config.toml
vocab_size = 7638
beta1 = 0.95
warmup_steps = 244
steps = 6269
dataset = "wikipedia_en"
Each number is 128 + 24 x the weight over its row's rms, rounded and kept within 0 to 255. Layers, rows and columns count from 0. Numbers have three digits each. The size before them is the row's rms in percent of the matrix's.

# down: layer 5 MLP down (transposed), 128x64, rms 0.128, rows 51-127, columns 32-63
# gate: layer 5 MLP gate, 128x64, rms 0.162, rows 52-127, columns 32-63
# up: layer 5 MLP up, 128x64, rms 0.159, rows 52-127, columns 32-63
down51 090:129119124177105119148112156134130135145126083097103128116145123140169175143096129122138121059175
gate52 100:119127124138151095145145159089140155134113079169103156135129139173153183151112108102123163154126
up52 098:198114124090113103106148113150152103142120161145129089155109132108138121140120149073126121155105
down52 102:109113138157094129126132135117131157078103126148144130118094112107128122154135143178097140131120
gate53 100:086132113149151171155071151134129117172127096113091124123134152075140140119161120138136134137124
up53 096:154145156162113086152096134111112108152100083162085105157111157152108129144112125131149162109135
down53 099:109139110074110170135147123141148105179136105120134120120107121128098124155145130173086095173132
gate54 101:090147124148150137138127205141128153131122122143164135097089132145146089155136131098152122146167
up54 102:114121154115100100136215137134145101137141119092130111155154139131134101173147130156094115130146
down54 109:129121088112101144140082127143145107115107154164135165143174094120109127105099111099113131110112
gate55 094:110158122132174106142114103121090135146133129145109102125153086077131147145170161124115104152121
up55 097:166136097092117111068101084111166114143160123117136147117115180123129138132145117158113136114115
down55 099:113136143140134115144176154107049132131113141138098099171112057139118134128119159133128145139130
gate56 091:103138161159120129130137125129102124125170096137123157125091097112122158128185123175135139143121
up56 089:103123169119105064136138082091114116139104118133144111106126183136140130135161128112111136136116
down56 098:152141133119166183135143142080131150072150112101120140127118119145130137174094143122150143150124
gate57 103:078159133129143123191145138123138115114121133101160143092123135156140103144139109119082130148135
up57 096:151104091113096186103125135130153133135098129163114125100145147146144160115103131168155121145138
down57 098:090164158146160103150139113125090117107140114116150091129100120096121125127168107121104141136143
gate58 104:105157108145130112089089117146130108103125173124121124111106176125177115128186122115126124160183
up58 092:172142139134139096111124133094115146138063150126130140107131122128164116095134128113152150132171
down58 094:074141113095096130149109127141112152161122074134127113120107126132107144134091166149138134122109
gate59 104:123144107157126130113107171144160102161169187159094160142064128150115131175107131161105124084127
up59 103:150153127135119162109137107096145090130098118122121175124124117090148092141131143130127158103122
down59 110:083111133108146111191118128125141159115128096127106144126146130134147109126099157087153142114135
gate60 091:140137125116124136149132177195122105147123125105139132166131145110087115133124135185140126072164
up60 095:145101091157128113110076136143141161138121111130125170125112115106156175115146132117152107123098
down60 090:110169137104123161191158119144109100118101164142116088132106137130115099147148158114111128165154
gate61 112:065104147135147152178126168167123138099140120124126154126130134126118119156141097158162078100116
up61 112:110143072114117154157113140158127122129124116088134103117129129191117194141118093095117118134103
down61 112:161148127172131147122137086124152084173151129142130129138139148105170109097126121158142146096115
gate62 101:150137144148133127128088140088175110125117128158136111161132151145151126170151109126144146107121
up62 107:133083120141103159105150129158152146174128139156120133138100120114117155097128137072155140125182
down62 112:116112097135132113163135151096152077137112115149156172139152148149138156135174136126129163145124
gate63 103:107096088107132118100123109145108121136111172135127105120141122090128091148128121083114109127161
up63 108:183103151157086158118142112125104115146111154055097118128104155136144130110143134122105102103082
down63 101:111152125109147136145123120110126123122130107135122093103110094099091129140152120120119160139105
gate64 095:108131148150122121137145092106069157140148155161138134143161111118138114133103104125126166116162
up64 096:123117146110137136140133046139104160147128123111107160098154127090132088120147117127181121107170
down64 089:131118138111152111132074127135154137130116118092117136129139132141105138142132128123114129134101
gate65 097:154111157114115165135113123107156100164172141102109153136166093141138157136134137148119096166151
up65 096:086147158131113141181109167130118094083164146140155145157135090133158114179115103131128078154114
down65 101:109124078141141092149113098117117178116098131127109101063084136126109133086124140117135167083117
gate66 098:098105127172126069153164117147118147130173128161146089102139116161158132147117134058136160127159
up66 093:152135114150144102139114133124142115099134078128082127141135122144150107151118110116169089183118
down66 093:118127158061158128106132130157131104143125121158142115157129108096156110119111117116119123122095
gate67 104:130130127137095168092092101152130127110114109145154132130109134125127113129106109102132165086051
up67 104:128136116159093152101094104166102120119122114089174140152122134135153121147094144143125146119070
down67 094:138117149121174124135146164126135108081131133123097092083135125118157096130148120121082077109147
gate68 099:112121123123092094154127144130177117103150099164167141116077085150145180156163121123134146143119
up68 105:115150130116134106109144173131160114130109099147146171089127102128107153122147134093172135133116
down68 094:123094128109121143132123101125109129146139176113145117193131149114120091090076134167122149123128
gate69 095:098153129132107140150134175091138070116109144095126146139127149133111102126161094104115079162112
up69 098:113146121114155144146164115108112099134160136115069132112102131105134167128141098081071138150122
down69 099:125108158139131103145128144161157167144089135162154125121115117156124080144119171147195159133130
gate70 102:120086193100141115129141127113098106111114126167112143122128124164127095163120105113166104115129
up70 104:141147119105132166097136139102113109122129140130132124144143139129087138129069089135115131121085
down70 110:146145112168117156126141126126114115132151123127159100116116126139166160108135143112140117191151
gate71 093:115107139184112144138128120129144135123153114156150131102126142164094118065153126092073161143107
up71 095:121128114157158165126103128121166164073139170121160138104133104136112035082101154125104142136152
down71 087:152116125114132112116157110147111129138101090125119109119116193128181167132117122148141100099146
gate72 104:118171121106124109122135126107153147101092099083145159117148135157139097164163114087104134155131
up72 104:120143152157146142168135142148115102117138135168169093153140150136158092097138151072158129147175
down72 107:139087127114134092110117115120147157141109145095088160086086090090128147150124159163095104132113
gate73 103:103161118131091165148109101142134106136136140132155131140134133108121085137143158055143148141089
up73 100:165141105134156133104112109148135124137117126192125122124144158156099094109107123118075146145127
down73 103:109070157131126121159120143127097121121132122091113124160093131108175151133155136147169150103132
gate74 101:145150131121144089143080116113113158115120098108160169169126163101064105106098160151099109126160
up74 105:137092142070115148165112104114126130160120147109119109183117108111074164113119121131100095142099
down74 104:122151114142147115128169147154120074110119144115169170097124114144142096142115130136134139114111
gate75 097:131108174095153123108086117119111102104157146140106140179126108103130143121119144153107116090179
up75 103:147107110123099147138134050165109092130122106110113123127154092137134172112105112132105126085113
down75 105:124144113168100141127138126130175131160155115115118099106096174128140130154145128098138133106167
gate76 091:118127156149111057160095167125144150124129144120132125172111145099115147132109147124124123136101
up76 101:114126119119101133128108165123101130159125161130097084076135132154111101128156135073100135155083
down76 098:151125139152119133114135121147130142159154141121111167143085127143154147162120130170138144111182
gate77 107:109151126151134165144107095124101100126139148116167171151097120155140100148116150079133163130202
up77 113:083150133134157134144111145109131141129106136112168155156114101155136076162103144094149178135147
down77 101:169129115111130123143141119147169121140132120108071097081162144097123156104168126145113071153077
gate78 102:121087083132091115161136144075112113146169133131155124128168141097147105122110122107096106110115
up78 106:124157145144166103142166112147100111122118141186159101117151117115138115110085148141153136101111
down78 103:128117110138111176125129101125126103157171137139131161145140155144144146122174089123148133148082
gate79 105:111138149180143115159144086103129113087109141124194162166111099132113155095108096114132144129129
up79 106:138107093150145121122118098094146136082113128157151164136149093121130101099124127137159173130136
down79 103:114100102134139105120130145149128118116122089062118122140136186121140164138118134096117078134091
gate80 097:176120198125126173128113143116136085094116157133139140151136092153146148149136153106133148131091
up80 102:099098095097114080144118093116111133147161071129112120082109158151109136095148119083112113123173
down80 104:134122173155128199106150149130147152095118143160121127157177101117161128158140130159132139136063
gate81 106:090106111152096147133117142133154155112126167110133115091155049133111128137146112131153127072102
up81 106:152126118115110117116119121117141131146117124129106148154144170103111148079155127124160131139151
down81 112:108131071148176135144135138167170127135128119155137120078105121115147123154123131116153113106101
gate82 101:122144125153111158151139181115135113102141131119153149142114095114141117130114080108159112142107
up82 105:148124105140119119158141093108144098113112113115118108114127153117112127136127186103074137155179
down82 103:132132119107143124098146144136155185118105128101141155128140144119131109150140096139150134092074
gate83 099:121154131185140137105133160064101146148092132139137100123113158103099115098142152113147135161194
up83 098:124104157111086103171105132154142084105138129116107166160139081118129161164116129117097175135122
down83 089:132143151175112157148115098114124148160111134139176143140168121138116133129179070115122124111149
gate84 094:113141160135084123162145116122130120153153100137095113134145153124108159159125165139099147161057
up84 094:100154121175160110193124126137133161145119090103135102138106154108114120150172129084113110103123
down84 102:161146131077129121116147139165142084120158146113132097095143151141111119130079120174138123116124
gate85 103:087127120136139109074156178132102159116124144084115141148104107118123113128128151128105135149129
up85 104:149124115131123114206130112147142093160158126095101128124147138166147146115113087139120134088121
down85 107:123070102146144137083139140111116109085120154140108149181108130094111136144127123141131141073123
gate86 099:137109120080126139169116171157155130108121130124108125152138113106118116162111134142134116102133
up86 105:117093125135109141089150125135101122114136140111109136160143125159081147047134144093126121137116
down86 107:140116132131157098161105122141158145142109149172107116097100114110128128158108118168127123109176
gate87 095:109106109143107122113146097153119128128131095134155119160144121161124116079143137095127117084106
up87 100:175104150110161126147115135096114141126146129141106146119150121134105111184078082153100157111115
down87 097:090094114125087130113160145158124156161109151129158101114085084112114143128152144152110140108155
gate88 098:093151124139125153176143154102101093139147170094119146139106134102118077180106127097129139131156
up88 097:132134212142146100136143116092135143121149141127120125134130127140131130110149147110137077139141
down88 106:122126057138135115127119145164136113145128154128125120156143094099123092137120125153108162143121
gate89 097:124177178151145130163113105143093145142134130120107148129159162138141148155115094174099119177115
up89 095:128140130080136113168105079166084120104123119121135123152086141169172143122116100148108108128125
down89 095:122128129115116139079142155121136114145128142111135075089123104116073095107063144144139110113134
gate90 101:076104137100061092127121135123140153107145155150125145131124115116154122142115145131150109115141
up90 109:124076092125123135113167145136182159082114193084115124136145129112140110138093121165091138113138
down90 111:123165147117148154129122118088103155154156113135128123129128097154121120123114158097107134142128
gate91 104:149121104114138159143088099096117140137125157119195130178126162085093109120134122159138146114121
up91 096:187094133105109168178103141162146137111162108134146112102128122131143138110168112151165128116097
down91 097:129127136156134123107156160112111112180144115131136163144086137136140107135079158096120131107146
gate92 106:083133161143136102145124176130138143112131109090143157096085097124133106139156159121103120142134
up92 108:065149102086113162140126155115170117139184149128115183161142142125134108158112114088116134121137
down92 109:157074156153136104119142101128115103123126137127111080125134123134161119123101108135169122125144
gate93 100:143133149124135081109106156081105105111142109101146118173147098065133137120125142094090105150108
up93 098:137121132067113159146149088118128153142105095113103154153139137185125127179162112095138153122132
down93 106:160152130141155104077114128118101115134143159141156111108125128106136118101105145130148053171117
gate94 087:094159137086131114098111111113099130132110172123150152142135108152139119138101154097095129107142
up94 096:129130114084133158097131143090089115128104123086143140123100120133124167147145118123142138120082
down94 099:134128152146147111174117156163182116126121112126132164136171171153117110070085135118130115074129
gate95 097:140124145083120124136109154068159071118132174148097121139118128121152142148107123121103166089127
up95 095:143118127154090142133100078161126134139154161143172116144147126129117063096139115087176118121124
down95 105:136154127134097155093120155138127144095089142202123119089103117136150158146148119160129146094120
gate96 101:178135130142108138150151101136118176114081188143196117140110091127094126105108105128117137113143
up96 093:164162154118135153108112130119135100148153091153097076127138126107111088094166127135115066121132
down96 098:166129125131107102134146141094123139107116178124168098119117128127133100144062162172140112146135
gate97 098:147161069100140148140135093120108137122115132146105086115105133137135126088106115115131152186157
up97 099:115142133107162142109134142134083128125119195136138132118087125132130129151137137130122121112136
down97 105:110094092120098112163136098127138136161122090153131143113156125119139118109149131131163135113160
gate98 107:128107107126134122161120109075119093150129127119137114145140111088093143141114084114115104105144
up98 111:140133140127143145095109144129156143149109102092174131092108112136131158126114148115160115138062
down98 099:121148138115129125118109109108116103146112157111091126120120114124111108131127128142090127103154
gate99 094:116122163118086088128123136157084115139093120101160171155060145166137135133144132148129134110153
up99 098:132123144176102091146083183160118117142119140127071118125132144109085117137124099106109138155112
down99 089:102175137091122120115152101139128119079121117151160088151120111130117141142142147125167133143144
gate100 095:153149120115131170166116124122153126159148150130138080144135118109130133157111138105114172163071
up100 101:130150153155134123154109128107162127105142105134122113154099151141121122146157138123142123143124
down100 088:165135111138152088132143128117094163117105165156134139095139099137094119104143180132097136108127
gate101 096:125130143131099116153104145157167122093116147113099133159169072117110117161151095114112120112159
up101 102:131125136164124124129100160137151121156128169133151120133120150130135150111182115189117138111140
down101 108:140112101123139133100131107094081119143117114112128118116124117149146117095106149059114175142124
gate102 108:106120134148117146160188099130138094137162159138110134098130148141135125139106138122123114082133
up102 091:127096134134156136113145133118145135148150135140118147127108099126189127094093139148116163102096
down102 098:150121124157108125154132105104126100087099112120116111121153162141107128166126106103139111138140
gate103 102:129133128116118101135141189124118086140142177091077148132149171129100129159097123126097115123136
up103 106:120114107107146142178124153141155102153102171145121138080129142173134102128100119053140088132106
down103 099:121169155137152135094127064114125141108143096090153122158119107117143145123155125167110158134153
gate104 092:099123139115140113168121101136119131155114134120139102162142132147160102154125130171099097112146
up104 096:113128155137107132149139118127150144123111124103164134173155142188175144149091116143104146185147
down104 090:155134135138140109146146153094119092133117146147125157128126137123175096122120174134113152125113
gate105 097:135133158140124108126082117073145132135198151065166138157149116129165109156121136153108130134117
up105 096:120082164142113134126164176135101157127094180172139116082116110113129154130085124107142137152134
down105 098:124099145101107171117075089144151124119152079100145150147143163125123144139124117147104164090112
gate106 095:184138152124103132142134150139143143128116106106134169106079117150132084105125161121136093106131
up106 094:135121148149117161157131151131143132137105113117117105102103125068168073165127122108105113151117
down106 095:082175141088126131115091107124146137117154156150157128152133122171096164073143124138132156152126
gate107 098:097176129129116180148110141166122095152132133126136131129107122167086061158113098125130112151127
up107 096:136133143126124156153101157105163120174112121120094139120140160101097116128127135141125120151146
down107 097:128142111106154120106148123131101161070139110133146151131137095138140159123147120123135149089141
gate108 100:117136121075106165129134128143144138114110104151112095155119133135117114131114079078141138105138
up108 098:123125128128156142096124125090098133106097139104125161141122147107097138134105104101138161122147
down108 104:099135165146161098149130102154139119152172131106128120114140129131181120131143151142110047116127
gate109 097:098060119144110155179094145148150113106151124129102141163129115150124100117099121115103143126183
up109 092:113170127092093096123155101149143133139160140153111125132128134109153167124124103149102061141130
down109 086:129138124100139147152125135095126162177115148119127149134140080106121086125103168115134182147140
gate110 105:138143105109114137132141089132110096132105171101170079135092114150162128098155102127107128113124
up110 110:117132133117123122148126123107142122100087204135185141131095133136143099134136106173166093119108
down110 098:114127150137106125146120158167120131132200064148103156144162131188142136122112145083141148128136
gate111 105:111130135104137170113099111136104145138128126161131129129123132121127167137079089120148118162105
up111 098:161153111165143142144114102143136125168123113085117121149173115148113104091134197103098165155136
down111 109:135105129099103169109106159084156132170109136101130158063116114094101152127130074152122124138100
gate112 105:147138131139158165152136098146160119105171070138129127147149124125095120115150117139129107128134
up112 101:110156127156123112107149118110109173143085153115114126125150164119137174130154143080163118127120
down112 087:139120125088138160140122124111146110144164107143108129137135075118082118146152141173115176145154
gate113 087:069156098161150105124151157113147093116111153141110163123139120117121134110124162159132093131098
up113 093:128112133107101131149098108147112131123185115123146149111082151161126127113101113087135129119137
down113 090:116106131179157114135168160115125098112094157154093136140157064109122150127124127169141086096099
gate114 096:143182151143091114108129143137154080107166117120120172140138100097162110137104109141146102079147
up114 100:093125122162131109134133163140119100096132138135156153145124067140161137150121104155096113132147
down114 098:185119101110130149135139122131138143128160090170130100141149171120107130083086149100127161102102
gate115 099:117151195128137131162166108114104122177113148118100146089160122143161107146168123127163167155127
up115 099:102125150139112112125117178128104158123116174143134169083107120121134112144103149132102082150118
down115 101:117113125125150111123172092118125117121161122087087089124130120123152142131159137127151161117113
gate116 101:121125139150109133127097077140130118132120107116138139125071127142097130150112115115107123115090
up116 099:162122104165133148103144122075126154146141107123109081115166138135116149165130076132098159155149
down116 109:125133145127109111151085129174113089153164136122134094120128157173114125139110151139141148079147
gate117 097:142081081119090150131089119159149076136144134121142141111111112145134132150124120145116166100126
up117 104:123128131115109072127132168138156119115112108145127134127130097117147167158134137123166091130158
down117 094:132119118150141157135127093120092140183159157124133118113119178107101128129122138122118180137106
gate118 104:121145133142135120110150078125099118120090160148107107136128147178072068176132115148153142140120
up118 104:111172159122150157135154145089119109108118161137071112119148125133099090120147118153160164125138
down118 097:128102104111083061177089138133119159131143089129193164110143096121170139093126138080125112139115
gate119 107:121122173089089119170073084159133105120163121114140110158154088107111154107099100128133138101154
up119 112:186138117134098147113108148138081131163168140118144129173132118120116142113108121135141110128129
down119 112:114142115112167112122136123107135141092102116100128146114111145166144096166171131132141113104126
gate120 100:126117101120080166126123148096157090132163142114100156171118130128095109123088121146147142084144
up120 103:146165120098133191151134138091155143152169135124121124120118133171116155122126152111146097134107
down120 115:092148123146169077179146125167116162094109104133140155121116125119134095148146109170102114118165
gate121 108:139126145129097127127121129136141160128152156125183097172096117120109179167137127115084116097133
up121 111:102111133141102174090139146120135130128179132144109119086159115179125125165114114126090108135136
down121 108:168123087144118086102130157139103140150092143088194104120106151125105116090165145131117122142146
gate122 102:110148128143100105198127142109176170112115124130148134150149144103118109151133103092096152092154
up122 106:181123168142126187128089118158106125143151134148132132157142158093156144075138121162100146146113
down122 108:080109127133123094109114178143138121109109115081133091092144129157129132178111110110140082135143
gate123 104:109136148112108122091149148171148123090135136113098088117165093125112156122118088120093123075151
up123 104:127128159136118127121131163136160126123154137118149108122119122106156152086142096093086060094135
down123 092:160134106119094124087158137131104132117132109118094121129089160086118125161132113132127123146116
gate124 098:143140129124158148140110119118104145137129148122163104165125081094093160092110118166116140115101
up124 098:145097129122097079128145120139146111129127121087088140151147153129156129163144128103153088115151
down124 106:117135105148142173135135121112162135155155158126139119132184073123126144089137093164138151142141
gate125 098:137148146081141141125101139113148124118152136100163142118087113096131133178138131083167117201122
up125 098:085113154135130153114137124117149098140141156108145143106136107129142161132154075131110134112169
down125 106:163149127121115093137109154132123163078131116113134140141110124139095097106102138132137129130100
gate126 098:119116127077139158114138163142098170119070099125136128116125101111080134115112120125109143114107
up126 094:115120147103128129128132151152186061124166118105129126075156152145126096130160119141125074109117
down126 098:149136143139113130121116143114089156079087145104129121162134114110129158125115096117155124098109
gate127 101:159120179142158096121135169137119131128144112165116155085111115177135128129109074096146152121109
up127 093:173113141144105171138167120103095133131129172155124140121131148143128100109133143134182140127121
down127 105:080131129128127074144056114102170152105132105147120113150114114118144139125129154145104107133120